Part of a small language model's weights: 8 layers.
Each number is 128 + 24 x the weight over its row's rms, rounded and kept within 0 to 255. Layers, rows and columns count from 0. Numbers have three digits each. The size before them is the row's rms in percent of the matrix's.

# layer 2 attention value, 384x384, rms 0.146, rows 228-255, columns 0-127
099:104104158141114139144119095138076132103067116102145078113125136128141095123153098115139141171082144150102088124135142096144113125142114113117162127117142149186117151126106120148106118134109105140101127148115126059188126131081136142119134137138137114102109114128084125105106128108124134114138114142117114138123178147137083121164146145126108094128142124149120134103169114122095125091092
099:107114107123087106162110107165131099155149120122102115122140143120093112152144119129148143082138160121112126149168129115117175144081146114124165109166153100155069128188123120157117147134119141099095149070187109157149153130119155107117131144143164058131127121146126160124116167153125113131116114137159149131121083139149121157119118120087136152141107143133047155124133134169145133118153
101:119147099115122154161071095152119173120134148120158132162168165178114186145143160114110143083121139171138116124156154147138110149088114139146154129175123131133079105102114153143158105161129144151122088163093149101123130121129138135102111113118137138110122113069108140142174113118068108158148108152165148130111138134141121122144142113079109152108150146146157144145130113115104102116110
101:153147124140099157113113154139113131165135138171124134099106104138135104161104081169149162083140182106134136120138092159125155151115108119114142122119156113146162139106130183151096084110136089120110139086135131080117104112173149157149148148122136107114093156121127090172129153128132131110139170100119058137169136093146133136125148128116157146107130149126157140118127131110135176153124
101:074152091110114082119161138147129101126174121136135074145068154109098090104143129171113130176111111160158128116100140127120137139126118126105138140134095113135163103121115113121113096119116075120117166159139144116136134093125108134117122093119129115132155113147127123126077134141146125173113103126141179093116132115147112156131102131120156134130140097122134173119075097137125154133120
101:155135126159112102138168156132096084111105180108119130119176080084133120108140156102087150090128178132153121111122110143118132126103112080116119123108144136118151161147128168100127125155134184147146153129173129141121091114116171115150119133159133142158113095116110121149100116124132091151130139170119106157135120086113095106131174113133135114142126141147148143118147151110101174136099
105:147161134114119155097143136134143146166159118093167125125166089134129170085115064106135108138095113117166093143153138123130134187109119123132146130132132135139138121175131111159110118096126144094163115185168110157122122173137119126149141119119139089171136158116130123139112152141107071142158156127146151121126108120113122141084098200125122140145124099103122120113126097146144138093141
108:110091132126101157059112151129131128125124101075123098142110135157118134160137161112121132137148112164113108122084108084133157162162134106153144142128088100100142174132166117137128151121119118094151116136113071105168118130174106138111082128119145126137143153130135137139114157136160163104162092133138133108135126065169156133145127156161123138118092139149123135137090134105093132172126
100:156092146127141119086161127149116149146141096185153132152106149125138138122101133091141168142117142111108153127123150133179144148164150131158123151146111146169142144136121090118089145147112117136107136113115066090132172113117119123103132113122132103105138128092144139123116143112153148140151131149147118114110114129135119136106159111156147110127124147158160130161117166118083081179129
103:114100146144144148120142164109097168070085068126145166146141104125165131109095096140087117108144112128136158128152156165133145098130153132135169091137170146123107115150173126139161146136127131122154168144121122130154171073134112120150110119165155131169163119132109147160103134113118148177129141166127112173148110113135105122077139185113128133124114086123175130126152143123085129113175
106:121137133132136127131135119112170131137163130114170124136126131109120077142112145133096138127079106135145125083110096147147126153075118112145131144135134107078161089081147111130152128137100127107164135083129163099159128123154115132146115111123150143124114142133095154096178130133130121100099107108101154120127080139131088150101122104087152098107146123117126100152120103108143103120131
104:149114098125111131083127148072108122122117094154155187127160091105139122120128104133181149080151145068110101129100123146124132117135106112129175122127147101190106122130130144112149113102125081123197116129184125122143106077159134102168127114170101103159151134148124186112151122129100129094108150109138158144129092076096118134159119131131115107126150103143127113115124161119129153162128
094:133101130107095123138119162095096084143130149161097162124154112152139130130062121113136137093099175126137138141090133126138134092151101130131096114096144145118165157124121093111087146167142137137126132117158102100106134126136189134104127140101098144141112125102138133154170132123163121134113133083144108120143134108071109171138137099119133147154125142174106108151161144143121123126131
108:127133123130142120154128153120112130125169126114152120126145133129139131116166124156173089116140135136151132121156121171161156113166182100135142143108109177074113115098119091087138134157112166147124091103151140143147094147120093106111150137163111102116147132126148155108129134152077065160127118129125081167143113130185130151122137141095102117150122118124123166133111106135115101101102
105:107085124152123123145145131088104095131137098155146143190123120166105119099125177138125088117164134103098072123097119149137120094152135165116159123098116126080165118109166170097121135106143147139103147170158162114080118156109110127127128136179123091149118101117121135103138153127109140151137142159109115180101122117165151097093123188129082102149116109119115139128143140126111149147115
112:161112112164121142120134158110085160083114155118147143129130094119093114136143126116110120148139117137172085119142130128151139155154106115127120145137177109158113120146132159157137154166146103109105191118106108101081117118147120144135138164148117074179151112104090121175158135125154190141139120135120121152161112157123075149103127153114117121105108147112120117098168098164157136072101
101:159120111179129106124119132115141136132162131097088164118151108149094145144144191139178114126122161150125132147096102095125095107098102108127121143167121124152125147099152138155163115130148157083179118116137117137189108100132154083139089114118149116133171124104110136091093143139101128119084160150162142169116161176121103149080116128168106129121120116145136124156160133150123087121121
104:130150136138110109190120117141126133130145117172148129141112147085140132129174185114154134137168116120141129108117101129106142119160150141137101119098138144128141146095141102115141141174105120117101103096085102164154138145091113112089110133131117135131132113140135124152087115128154109101139126118129140154144140090111104149092111109134137124145134138166138091115113134126110119122154
092:160062157140131106138142136157089155123106119148134104111119129126112148135138122089141128150121145138126146098072077150103074122096120152111148093113154160104117154169154096127117114129117132128039143082156120150161098137176105138132137123160098076087147142114084117155126161142114148104175113099128120141122139153152158111113110172155142086124125146121132147151155116106130142093132
109:139133130112085157095096144131121121142148162155154135144085135122161128164128106072132140137109076150100139141141146091106086126125119129109126119090109093182133121078122118125129122128113068159112145188140155126118140113145177115104118133159117088114127136138117125166117102150139101161144102137138116099125138090143118132126145105173140145143130139116119163123088130141120097098127
103:154140127120142158121095145130090138127099111119113187150125125110088087161137095168115157134144118131108166126096114122114159112124133150146098129167140131128154132120136131140125101118149135090169114135118121094158149111154127139141091137136124143093119121140156134103111127149115103147113129117141081118064118111145140119125143142138099183107104124147131159125082131145096140135127
099:166151122135163154140163166113145146152116174153128165159108121153107083126114117130173115121127115107140164069181137127108133143132153136145106144109118175094170126130119159114134111119091107102123117135091151115104121097157129119122125106117091153129122109137154150095098140135157176108103132080162125096110135116155143133152115140141154131125103123120127163123095118105156131120162
098:125133164068074103160104064145143121131106119110150122073169116156180114124127145114109145124133111114128116157119136093142130107109146083159125137110101138130109134125117164125116135132130116114156146146156142134111129147188089159121113164082126093138115098102094146102081169138102098143118120115122158114177107155117147099121181130106115139107116092124078130100097141165117114091105
116:143111151081121124177122136116141176130138136138125149189123116119144118182149105152143115135131164216098116094127104160147110165115155136138110128123105105104104130148092111115113120121086120125102096112099112131135125135135158124148115103131138123127117147170161126105139151126076090122102169086127148096107081129134134166163113152143165135137185130136118130142159138141144115128123
099:137165104143078143153137145199113159108128099111132132168109107168138125116143149146158149106091130118154130142143156145125154152128156138111131125155132146138145082148107126114114140121110104135148113151105181107121118144110164137111145101090146142129141134111083114121134130144157110143134175150107159112141122181178146173133122125094158134110107153139112107114087088143160126129111
105:095146111128147124156097119122077132140094146154092130169101137115122122156132121099116113133126104158166113108116157120126118144139153145102088129111120152149118149119113179166109140109149130143106111115083143127161091128145122145132132118137139116165147159045152112134076105135116130112145096082145120107102117103138063134190121097133081131137150127116097116132123159132131156119103
101:157118145090120130148136091142137141157112138137123129123140125132095134156137109128094116098104096135090180089209151137168145128097131106124095139149101089083088120178112074096119096136115118146118140106106132157104121094139123145113156084162126153135121129123095081141111106137070089108102133120138155136145127128120132116093099116141179134124160159118126125122090136143130072117150
106:178118115128156158114134085129102171139140128154125095108111148152131105159124118114080100174179161124121146143143117085148063101150116141141106150118123105161107118146164146126120148095125143134099124133133149141117143136147120183147153135150113122142121127173128115134123116168168139157106129100123111131139139146126100127100087134136109137121151114144112139104205106097134103173140
# layer 2 attention output (transposed), 384x384, rms 0.131, rows 228-255, columns 0-127
095:135110127147097123101131110183148120141105144154147152136134155146148098155135154160059135128105106123128081106111152135126116083153134146146090110121133129157108111139141122155147114135137127170124149136138123096105134092143093101136143089110154156117137158154139149176108105165119108108176139136139087114122117104109182115129162113117169159138149144121137117139134106170101131123157
099:144135132132149111103180085142122126121113108135122138128135133121109116176131145165121105149106095161161125144144113107127150152144110135138137197117128092125103140106185144141154110103125141144133138165116132104110139172158149172118115122136051148112100102117129130103148157109127126114157129113136090153107139145148142100172137102117098105147151148178114143160092131107118172149124
100:123124126119144093115089132106094105092101124144119083183099104139114115104105096080139095174101100139112079129128110127140132160149138116142107122141128143174138133114133096166149137130123121134150113157100184114151141146121131126150122155111112106129151071152155116144137106130162092139044131108121121079141123110149131094083133148097140086107142115091135099128150094171137139138166
100:097139131111116133120170115143148178105124096089094097164137137127097145123081106119129133133168106101116129129057133098131131136170139184147118152141156182145135107095054101121141135105124141094101154131113115090130124099134114123131143116096118143139155098133118120137087117113143144123082103132148120132064138158151146154146150162129142113136147092114149156139077126120153116103140
093:125158121132159116138104168079129110143106121155101151123156114157098105106152151114154091101143108114117062116154146127114135134100167144167152110142183138141125166132113126137148102118154133125155148139139113130139134113098130135138119118147104103147133176094177153147165102112121168133111171110135159106117137116146090170123192184087123124114113120097112133153128123140134139162158
093:127119105145127088146124101141142144176125121121138118085060126107126107129155149155157146114148095116109149096119136166127144158151132148142098144139125106118141118197095126150087121123061116092163141110138139124090155099177103125123111145092135123120104172137097117140125125116171142110145124141152131093154145116158165132122116131106118100132149126087094109101094140129174131146110
102:149106205138172106127096095133117155154150129127107133134089156151093142184125170151120103130140146119111115102114098125129165142116138146154175142137118162139111123116125137125114115140134117150159141105139144098147100173113077128151083156134143160145131143140116138120137147084138129100151102153126115158123121090166125147151142107124162147096093137121120106130130143144136108114091
099:157144132094107102121115139130136118130146127079137145106159087131127138143129130152164135125135121133128097128166126160103157161128067139120135116146173166110150150138146096102127145184097114163123148133102121138130140117114094171127115122127108101155140117149187115117104143094152120128139125107117103143126143164105095134130125093133126118119137164112161128105173117122167142128136
098:103175117099130127142137090142141094139106141113137131126168147125130142108151127121115100171119123134112155173133097106136121128128119127123147140135163171120109117171135161126156128167130120114132104124090151110158111103174166136121104128170182094139130122125144114135109115137135097085156134079137151177115117156115078123092105105099126119080122146158118096143134124098117128167141
098:151111132091175120101084133109169091104148112139155126070118116158106133095151110136170101119138121099125124115147113127169124161100101121084135109128158132135146101092108097146141146107104155064136100135129126146104111178160120123118111157118140096124126138130170121183145099111115118098103096129105143147146157117132125133134145111123096110099120172107159105132077081113122093107141
108:141122083135124137134149071109119174134108124117151095104173150081159087096127149104123170138174191117136122156127168105146174146118141127121151123129160147122121097113085108131122112133147130083194124133095138096144140159070148136095139148138147098119109103133137097128129106130157097126142148117136142146141154116127112149125113143155117151136146143132112108134130122147085112130097
102:118125106092084149136171105122147133181146132131100143101063130135112168143121117123174126126115114124124179110138139132147100124122113107119125116157147165068145123105132121092103110135117140121082130103119151102104174168180120120097139153147171119140147132139112140172138169133139149121124109128123155204122136148082156114108131128112165130138134158154087157103106133116145104115115
095:116142155135141108170078185126114135148153118123146123154143176122134132106180092126115138153165132106113156140133136095109096131090106162114169114126122136159098142115066115097103114159130120118126111110101121106153155090119105123154147123148119133125145105133119146093091130162145143143136121153149124095154138138132142116130137153112094154188107125178113173106108140104119127132143
103:121109098100132096091137127090134128138121131146155144127066149136139133140166144131153148088123134132127143128114153139111104113087141097110113122097107089151093105173084081158081142082188174124147109105098134099127155144124121187126196097112132123115138108121117177109158164121117132114082132121147107181139124129124107108129105124143124074106145083099129124166090070118128128133141
096:114097123103147123164169113146132139126153133177152179132151090161190118153135142116188120157153104106164166109142123149159109125140131116151127102119161154098129148136106177103132112160137128109141137109134111124137138110122153110135098125169158147137102134136129151083101151128153162097142078164130127228138184117117130147127156137151082117109117139137144142095099129092143171136067
108:119153099141145152105134142156122122150133150090090170108120132144090174095083085107119130111130131140105128132162151142123125088091203146160129143162108090155150121114145126131108137091115146137113117145183119151111135067144139130152129106063140144124132123059106183142114135139138142156123105125105127137085123148157174141112141111151166139125113099125127171118129158161147123128139
096:136105149156115099152129185130076130111104221126149119158136118108082141120113133088162147091103141157121137151123133148109128091097102127105134078119109115113107134179110093116150170091118098145158084125130174086119121138152130169128133132161117123138135147167154147107092101118121101125158095106088138145169183142113096116147144131138169141128089105128145179119162127149143086090155
101:107121185151095098112114131117138136163147158113149122116175194134098155138157126132127122141138152118127170168128172143078144121103112149101149180121129102092130127103151115138115129101132161136139162146141121076145139124100119145121115119156133121106126112118094132149175099158132144153105164115104168111124101168137097104145106124104128133179148149094097173155170166122088146140171
094:095150153126143131146144139137184126153154094109114154074169116112118123140122110164112137075103129106123139125160123117116158159163156167145156141128114128140160128112113128122105137114120125133133102112126138062116088107107132143142102072147155153133158131168140081091154134104168128166078111139102141112142156171116107137138123134135156139105141089160119110088139085164160138124109
100:130086107079133164115065150119160129138139140154163096110152165117133132129121113158139129135124134151129118157114151118147139093116150157121169104105123143173164129101164154156119179089125107138102072165089136108156110115131095184125107116142158150130136139125129122166128110089099167102093121075171171128104114093145132133101077057133132126062093118125105118106082141161100150158157
103:113130093143168145131118151110147080083132136108143127083116065118104162115156132110127084106110143123155113114141140129169089149144106082119132111159118147120175128136117092124130139116125151132133113128154132156126127112112146143117106155101161132183135158140130173161117161118134113161136123123153148225177132117124137128144145147118083127105150130096179167111154122086165107147129
100:126135157121153119137161106153119152083131162114129138116200090138163095172142142131108129107108132132137139160092149118166135092173130112126138115114133145131114164145113096112139158057123149124121137130144141119122114128141152133142193120118099141139153121139145117125086140122070069134136139103106131105087120123108116117196101142108120150162113169123119140131107125118140079152134
094:160111111156127124134162150145130101095152196140153119177125159125119142164127143122118116160125179120105136093111110103101111148145141164127096151144101147139116150128142161129175137147130160117095127118109149142157135161101101154137093092149126134115100120149096139123115089107151169093136151120087100159119111169159148172132142109116115119147124124128147145146131143104131144113134
107:162179114150125126081139117104153129126115133136112118116038127096129114091138114123129176086120148114136132124150104146149145143142102108120114159104136136125127103144128102124150136104163128080179148119153147133127111088090113125098134162152153098118088171097118057107104149125108101206138119101130125155093135108105161130140155114147149101087113107114151150125158078134128111136130
093:153113126137155146108142105136093122120134143164102159134116117143148118108165085122128115147133092123123118077137101121121135129102140148172150100065115088155113150145137133173088155135117161129146142153149130127157118121117140120145079152112110130118135110106098109157176127093121079145139097131139123187114113062138122115125147119148112157152115129107127133147079125127147135124173
097:137126124130137183132114124098134125108107210129124083117121156160104133130141158097129104127141110122097137146120139111106116089154110104121140163104163140139139134174169136117110159083141127135106119155112123143102119084107121103148160121119142131158151102110127103132144135112136146171138130093122103052110137115116128130132119128074126137099093094138137114109140168149170109133129
103:141125138141110088154107126101143089152126108115133116125108090090170121070121143141143126161159126154164114138146118121165157133143117101121152141099124146129146150099103111106142160157089171097184155134125155116149125151124165146097133133122115142137134144115131070103165093129092108135134139127129143141132107129184138164146134115115134121107077110078133085187153131150076118160118
101:122111142118142144124089146088136161117106097102142181084215137160099109139115115128136176079117149133150143102114111172139104099154099140080111116132101150155164136066126117131169119144138146135107098131137119164128077133133159075088142162146117137131140165149166153094138144102151137118147139100107098134113097144125140178114168138103099136115150161148109148127114120142143097070155
# layer 2 attention query, 384x384, rms 0.159, rows 256-282, columns 0-127
103:131149136113162088142127135143139159153178127135126172142094144130135077133087100105150117120150113133108116115117133133126150096134112149135152176091149134092127128084145105061151149138159112110106132129141139103150110176135132119095134131115147167085174163156139136126105095118150140143125145126080152092095158119128142143086102122105095117156123113131166140138147126084097145091120
073:128148114145101103137123159162133162142110081106180108139131130155105176127124120109176117139110091160139164126117130140150101113144092142114149140124175153098156139088127110107097156078156106107129139087096165145128136163130108097158163094132138137161133133122102073155067116072116122127158135131116142085148139128093164153096140138114148120138101123121116139133134125126136142109123
080:084164142125140110128118152149130155127150161181115166137135137123104145132113120118091114098181114120135123171092113141117106112134112123114111157161103152133155057136125082104151128155147124118133126100170155114122140106139120089117119150125158094111106114119126160117131138165102095131139115104117179106135096139160090123119106107118095129116066109138121160127129107108114146148154
075:145125111137139146171119070136124112154117158135121100101097138131153045105077131142140101105128182137102149127159155120093131151120102103136108129129136102155156124139183145131131110110117187174121172161131095143141154094167085102129121178161088132094153159107151161126089153161153115117159132092118132180073137139140135113135146122154131124138115126125159119105138146150158131118085
074:127152132184141141195159140196126059147141118148194169166122140166124131098094119180162138121142132144165169140113088130133130127109126125076140130124152170112163130087101134080143141101123125117135078105114178139100125111126079090117162107120135116131115123114144124140087144147101080129132128141116152113112114129153132163168146112117119117128104099164163103101150115145141146077143
074:106147144161131112164091108113163105119167164159094138136171113136146127129115118138108140155125129121177088101155131143140138101114153119141165153111148170106135117108100098113158129117138122131117112164134124119083115123125107140137169094120121151073148128127147099133157130125119138131146119151109129087098091100128095131117120110104105154136110095093156118092072073114100200131167
089:147110149087134128143131126143115115119125134119136056110109140109105178138140140090141087149125131170119135130133117149129086148086160156151164116139161120175156151110092093171110120121135128131156105150134113107113143103081142183141156072151105112112081121144142108103143129129129160126119139179087153117140133178158126140102151124112154137144154104129115126102140122139118125150127
093:122100107157128121152153105123153127149110142124183181120134178118146101115140162202087100147118111152115154139134098159141124118139126129126135125133163137130152129136102118098171091151144136138163103112118088074116101106178147114107104144108103106143087085135127132137079143111123120102146080136118127122159172124120156062086107080115115139126140148135112124142155072141145137130115
085:103152117108115124102136132150144133162111110120140135108125168119103106089135141109136101136102155138124162173143147107155128148144125164128105102114156097107122146152169088108132129154099065113118176105144142127140157117184130096112139160119123158108119107064063117103126161124127098118135113114118133116123134148115168125118114140140145133170103127137095144107145124127153109170124
090:090148142118114161134114102149142152148079122089139132112159112129122108167140121085160079155127118075134141120116127110171089127133121097113167154127134153118154132097151129131077110118138119121120106125124148183108113147111105088118152172179117138125181144100087160138131129148090131110169123104153146130163123141115145115134126077091154092142092101104128116131142077131159147115127
091:150111128189119145142120115131124141061145092101114138117155135097130096056140120112120147113111137152139135115165132137142130071168097089151116122150113157162131092142120071139139128114164181136152137112115083100173152125113148147108140158124091085130150131118118081161116129141147122146152135145157130119112121113117135129098130116126083137134080121147195114100104114154115094148136
087:105163160118136097157088154104131095126101118182116177115118117205132115131131127156105135158157153126154129084135149134153091107105130130113139130090112156152105093173088121170119093130175167128131067159124105173126104097119113149135140146144144111117136124127139140153132177180145147127130122114126135116149134112107126142172144129139110117112151141118170098153175132103097121127147
089:130083108124137124105090113114134125107118068117136131142153174084129133122151105088154137108109117128146102112139116131153151148155154083136103091129127124163089105151129127116079127095121136093156127129107143082145120142140114067096122116132115132142183145119123116121118118130139132144122142147147139108113150097157113136104142111135119129120117101103127127175117110114116119099119
089:132120151134151095164106124110149107122122129141077053092104126151110117101138147129096103123160157108107132100124142166131097129073152096127133145154082131151150072129126158158141137151113138168181112147108099153117115132114132124130137164111119117115186143093144113149136096142135129148103112170129125108126134152103095101126139149159155105143122115087125145090116125125164143079115
085:099170083136125125131133089146141168111111102120145122090162128099118125125128075156128150110164116125153144117127115116117159131116112132134147173137148174096124122104142121136177148114168169117099133116081129104091103142084122111112134107106147168151088158147127125147161104096128166111151136150107139139118111084131132147137178095134117185147107117125160124160150157114131134163111
090:110073130171137180178124131119090143176106138121159126164128084103081106106165134123130098080144127104116085149115084120137123100133179121154148131158116129112136117124123165144204127175115107145148119131150163134097093142156155126115146157140125140155115110176123104106076153140136142161137130148053103114142099085163142158132104142122127134126154110142081131142159142130119149093128
089:134172149125142120079128160119142122088130108099103104127147140113116178101162125127114131152137093158128156116144155152112125167130090137133143122158081139123129139116107102107148115172146188112132131109146212089105165138107104125110144148147117108139149082140157123120152154135139127136097146144110136127128104159121154127134115121152110138193152148062107119160130129059135171119104
088:151159091115154078116174138095103132091140131141174141129151134090123108153144157119157145087115114150153135096144118112164168155114162118135122113102115155151115133135142131147090142150128141120152138100146147150128148101086136119132109081096137154131128126121079152142142140096095118104112166130148126121109105133129120149148097101147187139111158133095143143107101164097129110122101
086:157096123075102160140123143139117162130108136119075128129162130122121117108124122142175176118077106112098168101138140166108147129094138145122090153132092095148129131154125123141165118137099115126094114148125136139139118095121083136173133100111126093172095109160115108106135153106120092100087122129154104139142096137159146150118161157124099119148138153100115152161118105115104095132138
084:101122087077183101101118112111149152099106156128083149127113148152160167165140147139196088117171171155122103111121115130122130094127183116166154136119105167116120126134129123129113125112119123139112133118121136105116136102125126153115120142114151118100124130146129139133159128139121127113132106126129162131145167137143130109131114117162086123104157112104130136167144118114119143160101
093:118116152128114150091136156147173136123138149146131136132056142149111149098141121128133128137147128114095136140152119142106130122172123156163137129147137135098102131134097134125120136128126108100055109105133146112159117106121167082138125155141151159103123099120157137163130142125075145140122110139113112117168085169134110143136142105132145088113129076105125121128113153127157127160102
090:086117120118142121160153127156133141101160109105103113124133139141115128119131134130104147125151105093163131131162121121126161143138104128121122149126184129137149172095140117075139106125145140144152163110150110119144057141135131132102075065116141142113115167091123135079071132092147151132157131124184143110105139119121130137107154103138143068167111075174113167124122132142078132137113
086:190129148149168118154116133116136119113165138140093108141159132136153104146111113131134098122114156127121130133111127079174115117075153149113109111152127132171150081138133118132140102128113170145103099147141133157152150111129131093152098143137094086078095129102115147158136103105138115108131122164152101151107105114152106151125092160128101164131137109126115139139111124101134096133146
088:151131124181139138130119129156103114131093120109128100126107127095100222155129157122156111099139127149143148113147127132146104140086110125126121130180088141134189113130122110184145131141140152134140092120126167141122170130145143092125116137144150141129091137169153097137124153136128141147137108157122106119154110144109111088139130185140140130125101121134150151050141110150136177155119
087:132085152135152119136125108136143092147126132116109118163143137098146123127121106147084110123103165144136124166106131130136122127159149181143142124131155114171110161149112155109157129168135117177142112124170155108137125070164169183120103139164102194151142156132117114129153126129151126125181086119147100152130157126166083134157150148104116158113142118115155124133124154107136099085144
089:100094142113129113113136140081164080124121138134091127125122151085102122151167111102140116094105165139174120152114115124177126113114115157155120126151114123129104072126126151135180125160134110117100113145150174166136082146157137100102138121142149138169147129131138100110127161092086133144115125122077140105095080105138118139134134137160121128141111134109125121142129154142106106123133
088:088071086141151103136122138132123111095115131133140151098197121148099102084110151118168135139123133117104103130122132152129109144103126137130096128117113154149135145119171142137132124126149111157121081135161148132136121157114148120154164143123112115070127156115178118098120070127147123138133149128120099110122101181136138151095152120113146135127136131128112106160110129102124141092119
# layer 2 attention key, 384x384, rms 0.16, rows 256-281, columns 0-127
088:112106137107106110144143098129097148144140151137135153105096148132162100087100168147135102083138075115136121138067123139114147125162156112092127156132110131146159154148125086098132126147107125112146095119144149116105133114064130099128097151171145106140156163148135149138148158179170139129134110154159153096123122127109080124110137132120134121138148137140162153138130109121070138141163
104:100147140097136104110095127166129133152109115134111162165143172111167119119127109114117127085153111127125139141119109128149144092139128150089149174156104151096131094087116062079120143135177112108131113116104152168107105132122146118134165113108151176111142136151145105122126104147110164117123129143116174039117135129142091136129120117140149118154126104141148117132147120087112141099143
101:151115108150144103106115154146130154117138108153119111136178146118130114133127127142110177157160114139122129140120091154156134089119138113134170145137083147117111104106113118096140136122151112137155092126113121116111101150092104098077116115081188143128070146161119126169135100143095146044114128169089123079160121127140154144131118162104079143126140082144128102148122102125120132128179
083:115128089115127125149138125135118165108149138091104155089110112131132161172115155100159119093204094107134131129119109121113134122174141120156129137154131133116114115150138134066161136146137142104133066112135119134129128150108133140127173144179162148165107179134137134165119148176149129085134106133150192094138094123115132104114140149107109158133079102152106148086145130090074131118143
083:111117107136152088081119131120106160175064099102069098110134124119133137159120127078132137118172128145091136142163089115123139172154132150116106141104094149147126085126132147084134148163170111145149111075105122143168143148139172122126176135135131169158097109114130117089078098142129125135103128109137124133105137132128177162147116163155159120116109170124071137134133135124115114139109
097:156142125155100128098129137166119100118098121146102127169137154138130110127060096121142138162146117171117160079157110146127162112126095102085159156121108149123158119113127157068133136157156138170138140090081169085184139098122121076131158145091139090147144166157134126146100121138148112136143108109113102089131129108154185117099099108112120128106154103139148181170135117079107118094165
091:135139119135132126126148124119116093064149109076110060123125136120130117127127155135144156139164116156134135148150115133159145107100135118112092141131101150109109204156144109135117108157102147156133131143106159137159156130095143102121144144114157140156178133125132126106173103162109120147127139109161176164121129152168119144158132145133125120104108139137123142118098102116101114128139
092:129119144109147088120119175128125143097091116162083096101104154117118161161129105083132148087108126112134115136101138113147123152122134137106148112114104122156113160124171142128122117117116116130141171125114101183069078097088168088159140169108135128146130170167141123140140120134131140160170110126082123108159143165129170157134150135102128084109162130121107172102110134126114145101124
086:123121131151120141105169129096150121144146140145132145096119094142136105094127109159124153114141114110117115114142126151123100156123112110118094089164122134162126121110104135148135082124113164151160149137125163116096128130129118105111110142140152116121115091147172124107182120114166132139104109104111119157104150141146123130165108129166109117105140148169151144136100154127177157131112
091:118075071164122132155171112157095101108100113144160115146131186122113134133119120164117134091142164166101165163157125126075140089139142156128101147156107136113146096135154118119146152126113131098096129096113109147146108106144126152130156114109094140139161151096124157150125087120126136085119137118140127147113116106145159111115141118145131154171113120114144127129149145100094132160169
090:164126110081166118103112099168127199120180136130070078155146125139128153156138106089114120136188100153145134111109114119115102153119128163133146143120124126110095141113092152099131140129124106097087125103108118126100141161122131119077136133079121130095062145112133140149144095125141112111112086114142141133125146112130134096146148134135148120150135105117084184091137087150166133126133
093:120124144146126116127114103163111144105110064107139098148147157130116116123112149136170202112121093168108132125154095129162150103109111115140135157130114141143118131118097133083120203124162182108103152058119124113152148074081125150114145102115152104123093145113120100134114105152135091146121130120137132137117156128121126147079106126128117147116149149115155134131161126119108105137137
086:139137145086129138089166144101126199112138133105176097090127122124114115136154139132130122140113136100076103120106138116121133087099121153207099117091119121143133164139118138075142114135102126134145156178158106098101108186114148148171142129164145123112169114116136123144111144105109106134168122132125156183126123137154101153137124135125148123131135134109132125136164155133108118086124
084:074144149155157111093115145130095193075087085128148131129157112159109135141102130125141179111122150150155115083134141118106128124111113101145131119125135128140064129144145134136169132124156094101109109132119116130121131159138115082124108145154123140157082127125148151112130143126086089116137136125073138163145132158153107137149140172101165125084143124152131156112136169120120137110142
087:136146141081098089121136175140127109121084105141164122095142146145153150093105141162110133143171111152123123149138122135127123130090108153119103176140138158118160125071123121107114109124144148157111128108140091133105119136077131121133151158139140085146142120149134146135142127155081153118182168158148182103180171126140138161140135153100149147164098133131116171122083135124146111122119
089:108153101089142118149115136151112175151135113130137107132119153083147123102093145141126155113165117136143151129133107116166196150117137114113089148121148137098093121118114102101117156121150099153061133128143131122184156121083134159142116143138140121144123117135103106140156130093138154108122110169122147144145130102156105166107096135119127117103135102089131106145095138147147133169148
086:111142087124155137145123156168142155109086124098130108124146146065152132125112150139127115098176126096137133107151128161154127154142116123140116127135126108108144085122134066131106163146104111160115141153119129134105127105141121139125115149131113129185125131092163145105120129135117147117130166122101164120164135115115158096133150176136113126120122110133115144118164129158159109122104
092:123102086126158130128089153121120105107139111126136106142113140105142122129109134143102169114149120156085128128116109153168115101114103120095134151159082145117130132126086087122117094135190137173170109123117168117152091145146117138106130179141154120148141146122144143130178111131114115120160119105141133117144140140115081091121142076107072189135146160161157122132132131092143107125142
084:113168152144093125132139148121135062132137158128107172123135135152138132131170103124062118103148113160145127123147091100111124148097124112137114118135168099163162138117132181134174136120148123149158141133190110111124122175130179138118139126117140160078151153110105084166138141158140121153144104082128140104129158137120093114134115112117121115167125109107130133097093141124130103129122
086:186100175126135130134091130111128109143130106139126122143131155104152103133132118141119140145142104148171127175174113128128136123090167110102170149138116128129080088101118069140124125149164123137085147119153146094145063107131103156114146122147155125163162102133138147123143141174118146125109141141122121116125151119131169132092113157120121096079133150143113087152143143070107153176157
094:158112141115110141132147126126094187142146117107160146100101111109126126111111145125164120127136128123171122088123140162132092119095128107115116140096118139111175093096139130093145114081126170088104122068115111130085153126144175098141101076154101141123163133153171149093140134140141108121144124104119124100161159131118089122148131147103095105119157104078141129129115116112150149116155
083:086105148134162082109111143109142131099144108087158152123157102129155103143167140124157090126113172089110115126123108114111132135115145112133152137138114148114125123117129101139172114156095143169134106097078091103115147130108170145099132130107129137120127119128113144107096140135121102110154128119126109164084129147157107097154151100083134117131113096113117154171124124128110129147145
083:128164134114136108210155108170150130111126145109135152118080148165083132117139168123164124122148082140087182162134133142147102106174165142109120115112125087130091121134122167089122152180145098122114083111108137125173134160114069100133155150132142149118178089118105138150105142112114092165099140147101143103153110139136151139169111112131135146170168134129102133110099170156099148115139
088:147153153129146159114124144128124112160118129157133087082107132140117157147170124155085161132101130185103145176136152138153163145133136125142187126148132112141085126105121083130105115142166133114116139154120134119138119081166122101136175152118116192121121146185111133149082122149143166100156157116145150115105139125105117164113112111114140144152113123148145134147137093107091143115111
080:134099142118169141171132068101144130107151134157146125124113159166115156106120120123170127103128120147121152108183138113087155149176120091117143143128128117121137115095128102145131132107181144124113122138145142080139106128090133114148111139156127077146123162135128119120148148154109134121104132076112166120133131120084161154134111117117125119164125130146104107110092060089103062132114
090:134120169129127165167126139150121130142112129134152127106113095135131103152123135154111091143144146130147113116108179132123123132158181127141131128134153088167095147119148144087131062168119159170107142157140141147102161142112106127164111141129133128111144119137118149128156126130160130129138115081133129142138113167133120093117129150171188127117091143124125154145122155135143211144068